Weights of a small GPT-style language model, trained from scratch on English Wikipedia.
Training: a variant of Adam for these matrices, 120M tokens, 7337 steps.
Each number is 500 + 50 x the weight over its row's rms, rounded and kept within 0 to 999. Layers, rows and columns count from 0. Numbers have three digits each. The size before them is the row's rms in percent of the matrix's.

# layer 11 MLP down (transposed), 384x96, rms 0.0771, rows 375-383, columns 48-95
100:507517468473480351515547465523558496535531388510442574508569507540586407539434561545544451476464482461453541490495536412478539582506585397536612
116:465523584615485585509476506598540490623465464478561459436493571504492476500399555580538469468481547505500532459538546452413594544494449529473461
104:520526571492457491539427477391502523436496439636541400478526432506527571520532458477472558517473487489597465494572505400574517388473545565541500
104:541481468425642506647475462463580511474421493530503470509529494429428501486522528542437470474516459478434502503517443590438467538483476504509480
098:541544472475550544589441578568467532567396447511526490501482492412597487518454535471503544425408500551463487601508497451506476553531572474573545
102:524499539533498437443465544406488489545390475496458456515485507471541416577607447488560605546529395501443569458528469519474603505554518501528476
103:445481558455358420533390455500422410566483514534460462498554483642498568513462430455530596452532446567542432533497555497518458412476467503498500
095:393545457441639427496495583600537569472488534485574458530438523416465490467574442483517493512429485428567485443484499558614493508506448536522520
099:442537554511563542430451507437605495608540482523561476505477449630384510554567453574596489437540479533492491475574459426381502486553471521455473
# layer 11 MLP up, 384x96, rms 0.0769, rows 376-383, columns 48-95
116:551407458416527560449405466495500359552555419559474468416577496490559450488568513509530477542474517554558494559460478451562635452545513550568494
104:500422504448534575594499547445569499429487509473423548540493480545508425423549529544483452471555501427542485472494444543558620564492560577470490
100:445395568494507568532489527450548479495574443504518453535437531533544497426527490485452508515485536488502494505521519414528539535423481574531551
096:491416417510484566449527427461548480485605570581578536525422496557488410514516444471386490523581498553476530471414532480510519552390443570511487
109:501482573404580498476538538409508471484577433546575477531523546483579443419435573422574491560540459425473482508424503461474428494541456544531594
094:542489451462433515495490539427592515463488386442520544528508507556559437513425468479412502497461508366454406493536525428521414488601509511458506
103:586524461558568548563368538415528597489477473511576430420495519527493479480522447523473513512542464496455564514411475439525466494509449539581512
089:409437469512475531534564431530479609514440446601504425521436492418475434564503610520507461507465490407472373497490476491514485480515428544434538